Part of a small language model's weights.
Size: 8 layers, width 512, MLP 1024 SwiGLU, vocabulary 19325.
Architecture: no biases in attention or MLP, normalized queries and keys.
Training: a variant of Muon for these matrices, 575M tokens, 8780 steps.
Each number is 500 + 40 x the weight over its row's rms, rounded and kept within 0 to 999. Layers, rows and columns count from 0. Numbers have three digits each. The size before them is the row's rms in percent of the matrix's.

# layer 2 MLP down (transposed), 1024x512, rms 0.102, rows 805-868, columns 320-351
105:514500524578481465543513570555512519541477498501508507436550541489437498458493512566439535460511
103:556486500424465488529559485468506529542450503474521517513496463512512471475552534564465472497526
104:506507492537555505512543490467461575542497583404481447461495527435520461504497492518526518470541
097:503558533465489538410477506539444476495532461600435433514461464488501500498516500514448513490516
096:482535472500419504468501488494502433478498475527541590500593493446475467425499487501550439493545
097:540532541515463543495485524607457525413570483527503563478495480502427464555467602539433533527550
098:526452567452546417492560517484470508413446439492509554490520525515537498523517528507451463513503
119:467541449488527514491475484507474524480622594458507501482512521548482456502466471502503535478444
100:474522499529480485487506512500535524517502519489499490542583507451492462449449541470495590519465
097:561521524450481478477498525464468455493503491474506445523472474491545520520485526518566534535456
099:491466423481535571447576490553394470495391525461515448496568509463537502441476498522456538453434
097:479469450472459508519473512524485579561537527491461467464518449543537473475519563498537521507538
110:482475561537543562520429486462492567452488493525494555526541530453516488555526477481441521503512
099:519459513520427534483475451507472513522496515548511563520468519518473460548552489499522482513496
100:515538495539483475496458494470373569476528438546556452495521467518459561508508502500417488543548
095:527520526502438519457493542550529444487502459550548462543448554465601520524517526461513490514505
102:459493493500497498481522538516514505541491585509472524546503516504515515557518604421541468407462
104:503451515526430505494490497490480544519550513512479514440374578483478507547534458439437432501515
097:453468527513509486511454541550582517517515587505447511495456509503561498486462535493552582486393
104:482532512476531517419405582491488544494456518483437466463533539476465501557511499500507470558578
106:554491490488478478571454516465499535493498524566496532468456402426488563498465593519561438500516
101:565537523490543449575501456499594471555517536541479483515441436393505536473514468533569520447412
097:565503475437533501479460467566470493389531501489538598497544554462497442476497468493467512531539
105:473514513448487461544517489493478535446504479477466515538538474469446479577541438533560535504415
101:517523512487470477578424420604486543505480551478514501468482511521498535485526556558511588524578
097:506466487541514521535452510451492480586568495474545442424525514490487570518502468525529476498542
096:468519490491558425480508491556485445531495531479468522440523550499517583492434466534511531441495
095:449454503568550458500405438529540505473476485532481433462497476491532392482524448443583508523495
105:430438471453521501474534442472550492426425511462497521492487389530537488521485506492426464465417
097:438460511476523540549490436481526542425413433424448543539492504450583508557529503493470548529510
101:478509497504517428489484538507541482507556475576477535531470534432581503400541453539510550511500
097:449550491498502437493538466523447514434467535475526531548576473526573543536511504504513521495480
103:453501456464430526483460501486452455456488494441555502562554525520503570518427460500554467585474
103:471444509506553547435474463466537466497526501471493404568482579480548562602469522475446413519567
093:437440492478490500560585549516491561546498493536547569478564514498480529473526480504413559487453
112:501491540578472551521504519507453500433535544553499405502621440462501493510504477520470513513452
093:534521523530487519521492456488571466512494536520490516525502528469548463527491520467446461505468
096:492533479435468530498552444419470577468529537486519558492521449515469516455455548439499423448455
108:592548495507477577511493501520515472472422483456466549546468541542521526481481550472517603453498
101:523464539589461528522479559501501455562492520568447518460478583493463477551485447461448564498516
105:463528449523483475521553570483468436503479430426478508479466518468484543482523480525423510543517
099:468518520491573561539480515538526535473477485511518503533524526536510518436515493520429439533545
101:519467526535498471501532529480531547480501457501490471453450502461526590609558480504564496469463
099:504532469540493434524483538538481499531536496502521463526531476508486485472500461453536468420584
102:441482492497479497478582494483470455485517526517506421550457475534520451483496519533448490572494
099:493522550524552503551494467471502553505523523506512501445515512466521527495491509561476417475469
092:491503514547472404552533455482508480510488478481469445555443445482445473561568461497540517496493
095:522474481528487454496459457591487581493548542499412466531525492544526543516495510420481487564497
101:511534454517399474540514475563508443495501554565454489481438444536518460525508530493495521520500
094:517505435536480475469478570503540527434521614495471515540444539554498483510533559518456450612585
098:510503551537525584450491497529525501547568475457505511500471511510508455529510431548529495517555
098:467505518548501477534498432469379505492490519525601547564487573443543467513516494475524503521444
096:439560549512477517510461523458508459517529532486556515574491496449529517462504514513503395486561
100:497507484575494526602565533413429444566468546484449445529535418526501491447501512510476516484445
100:464459482456491555473484520451544499534598538507447535476555529548567462495466487540452471523492
095:547507517522445510495494510427540497493489403545514476516465480538452481509471524512507521521555
101:456531518508478499566548449510533507486518580448434513472481457490555510529521492562562502483504
097:458511507496552479501590533478503461518537398437474530443437492588518521553571384474546538485439
098:440493527424493539611437397472486456491554516427522540476522465550522442511464492471488460512530
104:418563509523489465431467478546520514524509462528529433496476544529465477462466453502488508520484
106:479450523553464480504548521512473533522559446527438481425492509511462492502527593422428511464535
103:483548504418438563459525546515461473450437445475499493524478508523506480451475475485495542497494
098:487421414433532555518542524575513483459499505456574568501496433523495492495473490506443454588467
095:537477527535473556435464471492428478458451484481410465543480490519518486506476522522574484474503
# layer 2 MLP gate, 1024x512, rms 0.111, rows 806-869, columns 320-351
106:530518494497488463550434464500431500576537480503478488484485505604505454469521485497481572492482
102:506516458526489518519522472467532487492528500508533473437502544482506466553485529428494511493464
098:437506560400603449439534499553526539473492562547514461499521439477497454526490480518564472514534
098:486485477489634435482495518538524519503515548481493493486528514470585507535486518516441477496516
094:510563477437491518534497517481503520593502482452469475517460537483454473469498430473504465501567
102:570522485530506538555496471495426558524514505425514496529551542468532548479498543497532583542497
099:493462526540440456580527505457590486457490446515484518478520445521542502481455511514526477541513
096:456526466510524567606535532496503566496487440489489504471445568529478404462548505519423538535481
097:507465533525506501512441509507457493525530568480497501506586427415465560472519528410512511540426
086:524490473495472483374524541530548613434518481476492463470508464548517561534510484512439554465545
097:497568462509475479431469451485508485482555467512452500556515531414492538521545513497549505525431
108:486500486475482455534452612488506511469442474507419492548437412441570510483487506555576475484450
097:480542475489536531517438466488544461499471569531466487479449452493519468506444531557455486473555
104:468462555482488497510456489487525434539603435436451524449444541423523519488476450447560554542503
094:540543558466426466525581513476540501557437510524543484571536539485460514540470439470558482581560
099:539494459504533486532538476537476548541488516463455526533596483517506560563548552483459408490515
103:537510506510469460451433539556436527519572560515537551462541478517547510497528488486501492513515
108:531519536538560425481483479545538549515506535535554488489536503495494500498518508416448519442522
099:516492488516527596553553439528419548459509494534583454527427490547529488458482415462507494519548
113:517534540514546476488468543490421481494487530526550529429474516504458502496490450552463507507510
101:505481462494455499435542539534489451511533565404500508505463548506587580472460537408499480521553
100:543472466459485469524518441496475496537483533471494503481568515548450457436496559503537462549552
107:442563525587540520502461490476483516453463535490465471528488484552431523483533549537545570521561
101:595510436522510493500542523448546479467495531450484490458562462493462510517472534519498472491436
093:483469531522442559536470488556500556472430479483466467495501488509544450493509569498504513468576
090:493465497522527492462559503442473473582506544419478484503446540489482525494511427481485491503524
098:485545503528543534485448517538537501490493456490520496565519493373445491516495443494529482516506
106:531475505483581449553439486501436465493487518553529494446525488429491505510490510481534496511495
102:586462527545430510460478504526520476523460414391529523546510464537498541456519515600499515533528
095:487449433416491539514494515515512453551515578494496458475514513442490508467522536479453487509519
105:441581479444509391507559538549428503473532463502456482557501452557578549447500488429486471563541
098:467417519492476481492481562440497461464505551537513549501515455470472536566448498498471491507473
098:475567582499442455525461480517563495481485516514505513466478536479484474487492537454501472548490
103:507547422417449436563459494533518561485507467481555530485492570497442566451450508454436481450498
112:499508487440541509512400542537535504519512482506458607562427522515510507495483570505500466578524
093:511461388498461477461543519522433505508528485528506429470545470454502494518542431470513503542488
092:530539424549541502493540526560464491480505578534500535523510556543432455563454495619510442431424
108:494465458533540554506505515548468547529463496525486485471505513505469513497486495562554433513472
098:530451490475474538529457482516502521546525527481482473471541575509523547518480485496470522515537
116:504511540494480575532527514495518499467489500484509522507504473485570558471559503517507463474540
095:498506555552487511489527511502466528501495519498527488508520512476539517524510472553510459509516
098:490449508567491521534477519486431472451404468564484524529509472456523536522422456412503531434511
099:524517510494523513573458525542613571553452503469529461525421524537524443473509526527455552570521
101:554468428479483506477527466552561506588549547556479460554486619457549501532493441496527473524481
102:483460464538427478517541511506485460465539528482524522503475465452503469434534548476450505444548
094:509497516533482492498422517456450578515534468505407491451527456516559516491551497397491518486554
104:537491473530498454525494518493490598545376437493469484510487436565518472542439525494506516525506
095:504527421516478528440528480541514459548533491488510462485494517520460445514518497374597471582569
094:526443475475502481566487472463468492467463444509491436496453456472468503515469458493513502440502
097:448489512532526416497447545558534460559486446496505510491490445485476433588499494565468465476485
102:566552518483470516474457444484582528563600560583513517428503476526557529515537503474422491477529
094:486498475494488401542518492502574484454440490521519481550562438467532513484487508472494477489487
095:486547491505538510498536498446535522450493502461515598543468508487498480483550516443499483459532
102:563532463516504392538496516542420594445495482572591431534483535487486559548516468492517407514487
097:537526553393562503506493475587489483481473510513524487537511495455515484470520563546494477575517
102:497475478499522518490569525448547451462460535481491428482506553517523586483471477455508528517537
090:548513562504562457455582534441545517500510442511565508514486502514574546447521472533522471453516
100:499563477475508568455466519521530453508481439477491481500469503449534527597546432499483483523490
103:497455495584460492513443507454506560469541483505516423497502529506533481472486540413467549432547
109:534497462516578516407515517530447502550465484514540463583513552428524514535445535529455527497449
108:441563487366453477505541538497494528515481472538481413537474577501425469560535504503572477515505
099:409472472525441527533536506562513534466505507527465531459546532414439452548458501536494465532489
097:490481488540488508564512474533485454528444474436495555497598508513521488461561459505568485524451
101:502544452470546514488519507527588518475493524509503531510482526498525531513489478500518509587483
# layer 2 MLP up, 1024x512, rms 0.109, rows 806-869, columns 320-351
105:512517551530534492479536502493545546476433440505525486499459501447536350452541466471478490513580
103:483414497464522488446513525491501576526593450463495507540495510510510540530503508536502463526493
098:526573462497492530446473416579429507527510482500483485518447540492463476468473562520524394442501
099:464534480512527452536440512482494481530499506530503522506522488407483533457461504485532562448554
094:448480529483456424448467452470575561424544496452493470514497457477492488527506541555519550478573
102:507514513541529474533535479518453502453520480477561561526526535490517489499489483528464448597517
113:460415557506477558527570508434483505455477429560517495528502456575489593471508469473491523479577
093:503514486473531528480520565422439495583471528419480548481515518434484441505465420494515513530487
100:436464517515493535465549536538520547580480534471488511533498487521506423556480439505485549544514
094:536517555542497540548485502414533517587528539476463546509523566483536448500500418456581554539476
094:456547474501524536469582466528553468504520488488465506485520417491523482552529403520458537524537
107:483447523502451436510503519495466536489486515502510435479505454513449442541471480495585459519494
104:474486482561484478554484522396525545445576448500497490528487440525516439477539482495463532494499
098:460477383525525574517448526502468509457413500567483482520472550523553495558502576597493535419498
092:553507456494512479491435517527461432463574489544492484463531574495582553510511488549517483488459
097:480473428584496594498490535458540482488471548490475509542470533495535417508519488530526546505483
107:456478500484418494494524515550485454489453491522526493422546500469440544465479494494519427481472
101:510534470442558499456504455496523565467454514528503553516438581465438510549439530461418534540515
109:558493531469487475488499509470429500584545498469434543543519436519483516466489431513506551494503
110:456517516517423408458503574388485492495430507465472454447454537462528494456504554515563511509475
103:500494420515529483496431492550450490514458467490532507433496510500427506510497465455567435519491
099:508508539464488476503530553554519495520491477462467480490493559505462447499486483491500466479486
114:405547519509455489470502476437396472556583474482487493518566493520445547520449486560514466545417
097:531508468509543514478539553471485507447532508571499519562488562572529568483406490462466453471449
101:504413490483438479508505509527563538582471492474510475550482480533505567538490461489504472475545
098:500564554452438555532528512502478447489564448457564449427507501514514498407471527507556491483466
092:471508498513463491468521484539532583554519487504470510481492472441469520471513471517490505480483
108:538457447505509484457515519513527511508470469560536496507480549439522458563517487539510461548480
094:520555478485539500632462493556543508445495544426538483560486454547529401480442455502507558490532
100:453468456490517492543495532459459493576540479530406511497464501446495473546512503547482471488504
095:497579439487465489443496503561462510429497526468479441517503478485455566517549528492538478439526
113:434469442490502449553429503473562544442490453498515546545469480489472457497505504551502489509565
112:507516452520543458475454497520511480495448513514487547582471472481446521572450516494496441489425
083:456550503512490463493477510525527425547511531563533491475530446521488579526533509542455469466475
116:476535476521511499481425455502505457527525507519499540473453514512512509495552505467499460478512
080:519498515417420458475461483467453544503507513479488524470468534451526504450487526542517513483514
101:574490495528576486554488453471521462484436496496455465488495552485555453492484461532473565533595
108:535456449516475431514510476542429485519462472454500602475498554526531480470497527549483533526566
102:525506483516451504562497507501528503514523573482538489466524448517459447542533505432478523493509
102:508580490530529507486489563530502524434500439501534539465478541463505427474535521524489502509465
091:490544520491507534512420455494413482481491500475510504507571577609524548467474481532515472490539
101:488538524501489488491464467462532506471423448589402494502440516552550544498537515513392561575474
099:510541520511454464463490580458512501473510486552525476501576481470502491461530504464490485437490
099:526478516533532513513559512477469439550442435547534412501477518445453500436472439526485562473534
101:589497454463530495528455466508515502553459485582500467478435527428514519495570494499456489480511
097:503520454542535540539540470456437476468472485541471517499508530470465495457457441505543475468539
103:472523499515528526468477463528522514502476551450571544504507586583483543508486490541527461509482
102:536562458447414522475478483513454511468436508550547506539527511509523468441491483413497520478531
092:428503532468488457409516551510481503548462498529481489559465469550526521503437483503479478588491
095:453494426406557474550554417544456463537512495453570476506542579508512485527450498457505472470516
093:483515433488554464518517489487464515505483480456531512512448526472554460488503527515511509465506
097:457579473487450468514444514548485475478514455453609579499485444473595542446537506469490462472514
093:535472478568452527553553553489481531521567501495438453504459506516547495567473463512458575492472
091:581534445556459563515528562561518428564472544617481484468522456496570394472557484470506450479501
095:452500451532504468416501588477468615497502498510452508461508460475472548473492525487455444524512
103:484508486503504557464555443472467461442444556472487563558417472547555488561445506435562447474491
095:511488457529532541457529437417462453474509469515473468508525492511549546578505467521475522473433
092:456540492482440502564442564512517505480487533560544509450502557531475498480419475510571462562544
104:542522447469494467518543539511509473506474506483489599474469517390565556472542506504440475540466
107:404455522538469414533432505481599515495479511483541527528470527485403476429559506477507460454485
108:428501524518454464429542542527526454538502436498524538485463509407533549485528544484449528531520
092:552536530468564538462422543505521489495447528460502489484468414571512462464472499495476476437553
095:497498532484505466510474484525500528525491589538488505584475442504488546470470442481518452479485
095:517518435518574530515423480475482475535478560497516443547541527487513435543472413515534516529466